{
  "n_layer": 8,
  "d_model": 640,
  "n_head": 10,
  "n_kv_head": 5,
  "head_dim": 64,
  "d_mlp": 1280,
  "vocab_size": 16384,
  "activation": "swiglu",
  "norm": "rmsnorm",
  "norm_place": "pre",
  "norm_eps": 1e-05,
  "positions": "rope",
  "rope_base": 10000.0,
  "rope_fraction": 1.0,
  "qk_norm": true,
  "attn_scale": 0.125,
  "bias": "qkv",
  "tie_embeddings": false,
  "parallel_block": false,
  "init": "orth",
  "init_std_qkv": 0.0243,
  "init_std_o": 0.0,
  "init_std_up": 0.0243,
  "init_std_down": 0.0,
  "optimizer": "muon_variant",
  "lr": 0.00861,
  "lr_mult_qkv": 0.5,
  "lr_mult_o": 3.0,
  "beta1": 0.93,
  "lr_head": 0.00357,
  "warmup_steps": 77,
  "schedule": "wsd",
  "decay_fraction": 0.451,
  "decay_shape": "linear",
  "final_lr_fraction": 0.1,
  "batch_tokens": [65536, 131072, 262144],
  "seq_len": 512,
  "doc_mask": false,
  "train_tokens": 1178000000,
  "steps": 8148,
  "dataset": "wikipedia_en"
}
Each number is 128 + 32 x the weight over its row's rms, rounded and kept within 0 to 255. Layers, rows and columns count from 0. Numbers have three digits each. The size before them is the row's rms in percent of the matrix's.

# down: layer 2 MLP down (transposed), 1280x640, rms 0.0608, rows 863-893, columns 320-383
# gate: layer 2 MLP gate, 1280x640, rms 0.119, rows 864-894, columns 320-383
# up: layer 2 MLP up, 1280x640, rms 0.129, rows 864-894, columns 320-383
down863 099:124145143185183082143068142208125142140045142163096080138131057136145157112067159126186151127117080093170131156189143117134115108131099177110164105150101151085096142158130146115073149152120081
gate864 099:183177147097137161167104092103066112123134189159158134174053142083145134141172133121166100147126131054140154128123178143118114047145103137189126117135138094108117157079067119093134115165111164
up864 101:121137171090086137147116136096125110133109078147172160146138160140169152134116123074094127166084115152127109195124127079091103171099091161074104104175142157087098218137126147188123139058182128
down864 102:151140184152106095134147148110130088126133149117117160140126101162143120131115145166113131179174144179058125133169164153150126110192157128188178171174168142176153137081129181143123136095109105
gate865 092:081119134093174174096105137176112167080088125112141121184187084119133107170088094114158088151091137133142154108130100098187123138128087145168130124094107078133139160144127124123127191161150181
up865 093:175115075148074111142134104122141114179070112107122166152095090177058172136170137195121106151153146139149103127161071213121131123141123130101075088157181174165119164115103129110175105149116116
down865 093:143102131140150170144113136096095102078132078123101072105146118190122157156131112056138099150147141107159133216155113093168137105157141153159081148111167093208153173146159141174095137160133132
gate866 099:142173089123157147132106166066164095109130111071141157112085133093165133146115135150151062104106134109137162160163168119071127099137095153101139108143142130129135098102119083126154172092153077
up866 097:188117147157123111172121125129125142141200181159129144131186157089062093130108095131151102118140155124094121158107197154149142128121138137090100099080139123088157116151120151162145131061133186
down866 102:096119150116085102132106105166094125083133199200151090148172043127034126098106158080209134112129120107152078124126095201163160109139119146131149187141098140114118115136152110151148097145105234
gate867 096:136128095175150078156146099196112159122089113102104155175173095134115097138115114073076138146140091156148170181120129112167130135149127191120096153058141151121139130080168167095117142108183132
up867 100:097162139135058123100120157120097101143116153130096158197112066134131141106150171093124130101144099191093143169099116149138109135179124182068122132134148137095177070121117099079121157147126095
down867 098:126114134129179144136127121148120166130107134142132148216140140160249104116080108075150121145091131148171143105118138126137134110153165091112149126076187173114129136062108180100135145150172148
gate868 097:149138105085132128159112129125107134076083127170139135170138114151113102057110155136173118204106130075180143161122157175169123112126133174096055099102132159152181106117132146061126129178124093
up868 098:114160120201106122077113111118136095152092168166121123129132096147119103119181151119108163121115087140215118130161158181132138109073091129124107126094125145070135136122121141116122057102149095
down868 098:136113133139118131128139175128130114186123154151112101120140161105098148112125159143131119106123109077109142133123133091152112155101154128162124131169123119133170140138117101115128106100042116
gate869 105:147160092122092123175056143114094119166087156124173122167164105114109174149128104183145085137110102077139108089079133148105151139110159135163167098138095103115116142145115092159099143120151126
up869 103:074145084165157183169135089130151096135155145135115094106111107198142048133143134138121140073141100171072129153188168126181129108108079123126091120117120164001085149169122102167133154111076114
down869 102:163127113180170113110188147142094147134123123135077114107138105122169147097152146120140110111161140132121089143184108138149152124069098109143112141058094155081092102120138115168110160135137120
gate870 104:052153148097204119133135090104142099137077086141087142083142132101112182108137123120126154114116152139156088136113104164170126174154059103135133111187168118122140139118169169137148136120102139
up870 105:139092086092148137178113154014096067091155145115093116184135184157162099150146184146165143130100031182161170125121107174141149131181163101102072139126089150123086158109111155106099132121166159
down870 103:144137133101147124133144136143107125101150182078146163175153135167145139140135098107099107166112137127121152138141088155133136174128163193077106135127144115150118153086090124111118109106072104
gate871 099:178203177144151110133100111111143083083199079174114124136122119151117109122082161102108157100128098103120161124153098159106055139119105121166035141120117067147079116153126035158132111139062122
up871 098:090068133137098071100123036144091166129152075142120152102143166139122156161117141136146146134222080073104133089124101148125165112155148125176142092140154126155106147118169178161119091171098142
down871 099:137130073091133087096140136117115132160076147092079062166142142097142138158124168083131137177139149113105127119118142149096106104122109152090108146151119139116114135100161146140061115152128133
gate872 095:077165126153123131138133150166136125132107204183059050089115110162112128155152194107126155150111133142177085149111167123000182127110113141060166085151140183138132167128163122146136132149119093
up872 095:111175104122155132118148137146135176122097167216109060156102095126160126150136154101141134192072161134181108117157143146079106139093094088104161092116199152119152111185087168113157169197099132
down872 105:146086135089106108149153103114114119114117087032189212121117172158136133138106120139110120101206091126066155144114068124185145132157132138152102192158087084158108133055152134149092133111153133
gate873 100:122144151159115132150141175108167119129094056084160082182116119076125084148130098124100067131098112142091122165106038108089099196116192125152121121168177063107192112157129190077109145056107127
up873 100:123139123142106074132100115150172172052142137165113141161123171118160103026122166121190144093171118165114089106144166138138117152141100088154107168138117157073117136133057035088178121170119139
down873 101:093157155098088136143118074155077119096122114147125076112105033158094158080147124141137153136154090136155084143207179188139120110129087157133143176098134160104145117124161159246157087189108115
gate874 104:060125081176153134139118087114143132169117117165120141139165187089085079145115078090229127091102147136147088111157122164087096116090131161077122042166175122094062094134129134107109121105145130
up874 102:142169110218114137086131143120129113124072165079110155101186122083183136118096188103092099153049099136157140144108086126137115086146135107148074132162070099158085086126174174114100149140105150
down874 100:142149125090151143140116172172124146163132135089151102196127088115131116096175151178090185069154073148111116090105165155148148119136115169126161085120106095163201119115151183083117140130101109
gate875 102:149120149158141101088100188109089114167144165130196156149114138090145103180107143151079159135163131170126135146122106137145121072122088140135132148078121178135192135181089145125100147133080079
up875 099:158119174041084138134105129187157085156144150092132115186158110128110093137093156111142146082161077123120159088129056124120166153114137137110159133067124139105089148127164116129141062144140125
down875 099:081129142084170146098113178096100149116157104157080126130145174105106109141147133146083130116132131131169184162132144117109191128119134061173091117114167129101087080095100122091194139133149133
gate876 098:096107139095059156179134102128121131184115129120105125140149114106098113079125103106140076160115162160145162148131096187130145152150138178096120158187149157119089135089112172168126119123083145
up876 099:140114145140096160145114122194112156100152176197136066153106091173167136140128162104161148107151085178130145124139136098146117118195081152182060130109113124125087094112097155143133146118200110
down876 098:119121083095102133202146146120135158109110097126122152092125126151139156101098099127131104136140070123101177093120138136122134153124085162116081069128167081162148135107134136136156166148119143
gate877 099:138161130143141098170128144158161153129120154102152119109163100172111120113130178108168105147109131157161180110108145135122135163144140126111187111065105140123077072070166091156124160121151169
up877 097:116163172130141126120100107163110150116129125139155106095121155067113146137126174096155149048110084129152162155150117160113134198102136104172177161123193120094135138160117193142162065119091160
down877 100:159104140164078126173110125145103186156085122125118082117145161161106126095168115137161129206137154127109146136114109139078117204129144160092112150134140148100124136101145123120126138088165094
gate878 100:178170051063127086115116137120144148146107132078114138127156144070189170134124140107173128108128170097134154186136051095121067130195090185117166133123127112165126114110143131138129115128154155
up878 096:144092120112152177100119153110109127134152087145164131096192105144046179064135099107138120157127124092164116149144167019084040177122091119086070154135147142154102158122138157188165139149099161
down878 097:089141139160078155123138086124179100101150180104161158147138122098150137105167167088105129082148136135129120144158150137143120141085055123147119115119132140167117108148098113123156092170114104
gate879 103:137085191153126079156139138118075091130122121113175147134147091080148141113163105123115167089131141145108143136118107150146158149141105193158131173125119126151165151067088132150153106163115099
up879 101:139113171068175167063084146091083114039140123161124155140159159131149121085155127112111108202102075100028131119159118164147137122077189127149099108126168183190135095203108109083140139086064136
down879 102:250147088083100155120109091115095088123157137097060081118083148175103131064091186111134162195123140134144135160139136126174097057169137129161140152133125139078114058151128159102200116140144120
gate880 097:146093143124087158121085106137128054152149101168195141095157098165072079149126108134122143168130162113132139190152143113117167064165090140116135093106103159129113076126133121167054150123163123
up880 092:158126183067101139160117184067190126136155103119102089084142106078120090102141111144130127115154099123111149132178145136138125125117146123098125120140123103093168148077151129142075163073158116
down880 098:202109174209132148160119102078119074031160176097130131074089117101148096125186143159102164175123073155139202201135154115059153113132198170119138079122086143154154140169112118142103180103130109
gate881 099:113167122118162121145170197125102124107122174153143122081120125136147091179092176101125067109121089149122132131167142112064153172115079170188154135173175073164128103123147156119152105110058177
up881 097:131163123126168090166153084126124091155175074124128147165138182144170172140076098096118116068122137084111108142168107141138192123124138122086181110133125092147134090130099101123175135147167150
down881 098:113079125141176182091126147147112144164116102228131123164075136163130138092148123122101120082150110140129099142138079098115108082129137118134185178190115090126143164162113149113182154127171126
gate882 101:136117108118141152102145106121184129125141130073125108115137142106130109113066096068179033120101130123214094152109140112151102083115136140146137091135123150111172098092166171129079124101118177
up882 099:078102188144109087148152117119114111087083114175141201067178151115135079139122094121104170162134111096156146115113096094123109164146175100070075101164106082114143176139115117125117109097108115
down882 100:154114134116143185150146118147112117112110047114091095156148132124135170146117151162149158114111138126137124195091136150158125163178109128182110159106161118110103102071131086147148102184099077
gate883 100:100144106123176106181122115169171142096150131155133134147183110173117124081145135107152133180120127140107120129126122078139152132147112122143126146173125146093109133061104080130174112136111092
up883 100:098150104107111176081133147130143129087061135144180148081133136061137160127139126149110092153160092159157133107097086152108137169155136107157173172125135124094082139098175124129090083207094124
down883 101:147142140135184133150141115130173062144141123123164076124100135081158149151105081126127034055110128121093139133168105111143134085113179141166144107116125114198167076108087132093188116127161164
gate884 100:189128124064153147187099101149110120136137149153162134124109118172129089085110130112105088128159221194107120091155139114131170182166115137137066170134168110095138055115160098108160128127150113
up884 103:132125124120145133099064113158202140137123093151063119116115167125129151125106145121146116104141117066093122082087119098101167142069121057145189113162170199123169140156137122098075117089047046
down884 103:155098057140113111116153180043128124137095057162062098125186146137058101146170200183149157130105148119159130132150178102145158186122174130132110115114202174192082160096192168073132146132136147
gate885 099:146132136083137149113106057137150110138153158132112084191098183108142110128126103096119032155156132115154075150179094150196078123166149129107078106131082121091137131130108135151102087104151056
up885 102:055108097121113101138111137123168037077098135080108143139107096156085138158133126103129120139114136131131115135058110126110122226108159100088092147234089146151162097132159155102142129131081132
down885 103:145120188088140184157126116129123127110146148161127144178116118183176090173134163098148131112143137129067108170129128103120141106144117093142150129195168116113092119160125094153118107174129141
gate886 101:146172164137081135128173102123146164134150099094152148103103180232205126121112094128097132138137102099119169102075126173148217144144168163078115144124078103141116144151159191106127163114126047
up886 098:142147090105154092161114071094122118092157068190102162127101099161128194078133185070137188131130150122115119120166065182072130131120142191163113117149185099111123127105142110106163103070157173
down886 100:086102150088110125157123133140132177136152080124109134078107083095183109179091115137129108142103168137108196192145145145161171129167174158092112124134101124110154077134158095165132110092197060
gate887 101:130196128147148133147105014079170127070146138158101029088200095114089147145164157106100152144109129127085146136093120075090119096124119112123087144183150095056124150125191114152113088146186124
up887 098:140087156095108102121171120147080158086138183113113124168122145149126154116159103047119149129146094166080150142172179098148131150194106157106175098124082142084136136095095120104171126139100139
down887 103:156085084052116079178098106121078145121104078087108137104137140146162123080125161137134178147173140168122152099183093151208142128087061122109146150176133127079072132137129112210155089123094130
gate888 100:102099160135134093141139129152126185152162140111128110135160129068121120153099156105129144144113118143173171122112143145139152126129154179137171085134140206156149100078084179171154138115139149
up888 098:095105158166204118114095172158103099132138136179159112136117133120126101143155127080195121115156153122127051191172147145191099168141108122050117148112115131123149106090110129095191137083125104
down888 105:119142082082135145150120099159134158100084134181132169117216187104144118092102123185136144166154139155138171131160238089154111100155149088141181199107077168166137110118140123071136142174128141
gate889 094:137103106108167135137145125107126166107142130196085108129180099128191066094143020128105104086139133108136123126111136154108141088124129167121100140160117211118131153103178114152073082155098124
up889 100:146138107106108116174119114154088155192178108096153154062164143060183050123125119129096032113124113136101109180145135131092154087182135098169098157100153070134119147103202125083134138173138113
down889 099:107141172159111089125087130072108130127145162133063099144144077149153118086131147135137080110026089062161134120115108175147169128125129129065108111132128135135153139105169136124086116181189071
gate890 099:121179129142187114124122101100092186169167177122146117087111127096106143135134160083101133087112099157162170117154074099204178125170198156138079128083130099143133175123078133101114162152117093
up890 099:146142150136124120104115099126149127196133138175126100118132116132136092145148133154165092134148148100187124079161137152150127094135128166123141111082150162171148151137138109142128180144149124
down890 100:128123143129103082123147097129162113202129167149111186150151143126147122107178151123089154132077163164105079115136118102145144120166103149153126112122139124068139115112106116154115188099075141
gate891 094:124089151137133146150105071150075073142120156103100134070072095082134090101147031118112126127140106116139163151137097133182112183142098140125121085109152137172124092135189140121106125105138199
up891 103:073159149136195087115183105095144144142069111117128160115110151026163142143096116097171127157124109167139095118134124075140113103123078130104104064149114139108143153157174106132183132140125153
down891 101:102157116127098117128133102088179124104167105102095124179191105117132148168120104099159064093115093115154100134152129101162132141052136157121130154145131121126146099149134153110116130111117175
gate892 100:175089107186128102132150090106116103133159153147169129161039118097149096124077137079172118177107130169110101120162121046137127105115146145099071119133131135165072106098120138152097185112180097
up892 102:139149140147085144163152147132099152089107119093141116117169106101123190107182152119175140126147114127059140137074134124088083115165127090106166171087075043082039122159121133123153158144093114
down892 102:115126157148040094144116153152096179145101121092126163142206043181157162089184129117133137075112121162149130162146123160129112139183135115135133127138141060102132114150117154132100075099112199
gate893 100:134135188111119142130131139101097098140162165193108103142133138153130126126183163187144101196127160134141130100167152153149089095140160109079090097128185140166181130107116156137123159104130085
up893 103:101120129139121139122120163110152156085102125099175162088173129105160083145193111104085108113107113132122168143058091077078170150156153173144093137116101109151120144146136142163188142106149113
down893 100:035126191110126071139144168114138176151163109165120146120095108155145109140150102103100129114087140088209093087134131087176127147152091181134148087111101157155112091133123096122109112069183092
gate894 101:054154134074108058089129172113077218158096160166181183139137163168116116153068131146150116162149138187118147127139119155143159133186180123118126128146111057132199103110137112110158117111115128
up894 102:125163099102106089136165099124142135172083140190170108139110147164116106115120182127219149114118175131141110057058137096150146127156124143154168105120126154113140132166174164116142151192150075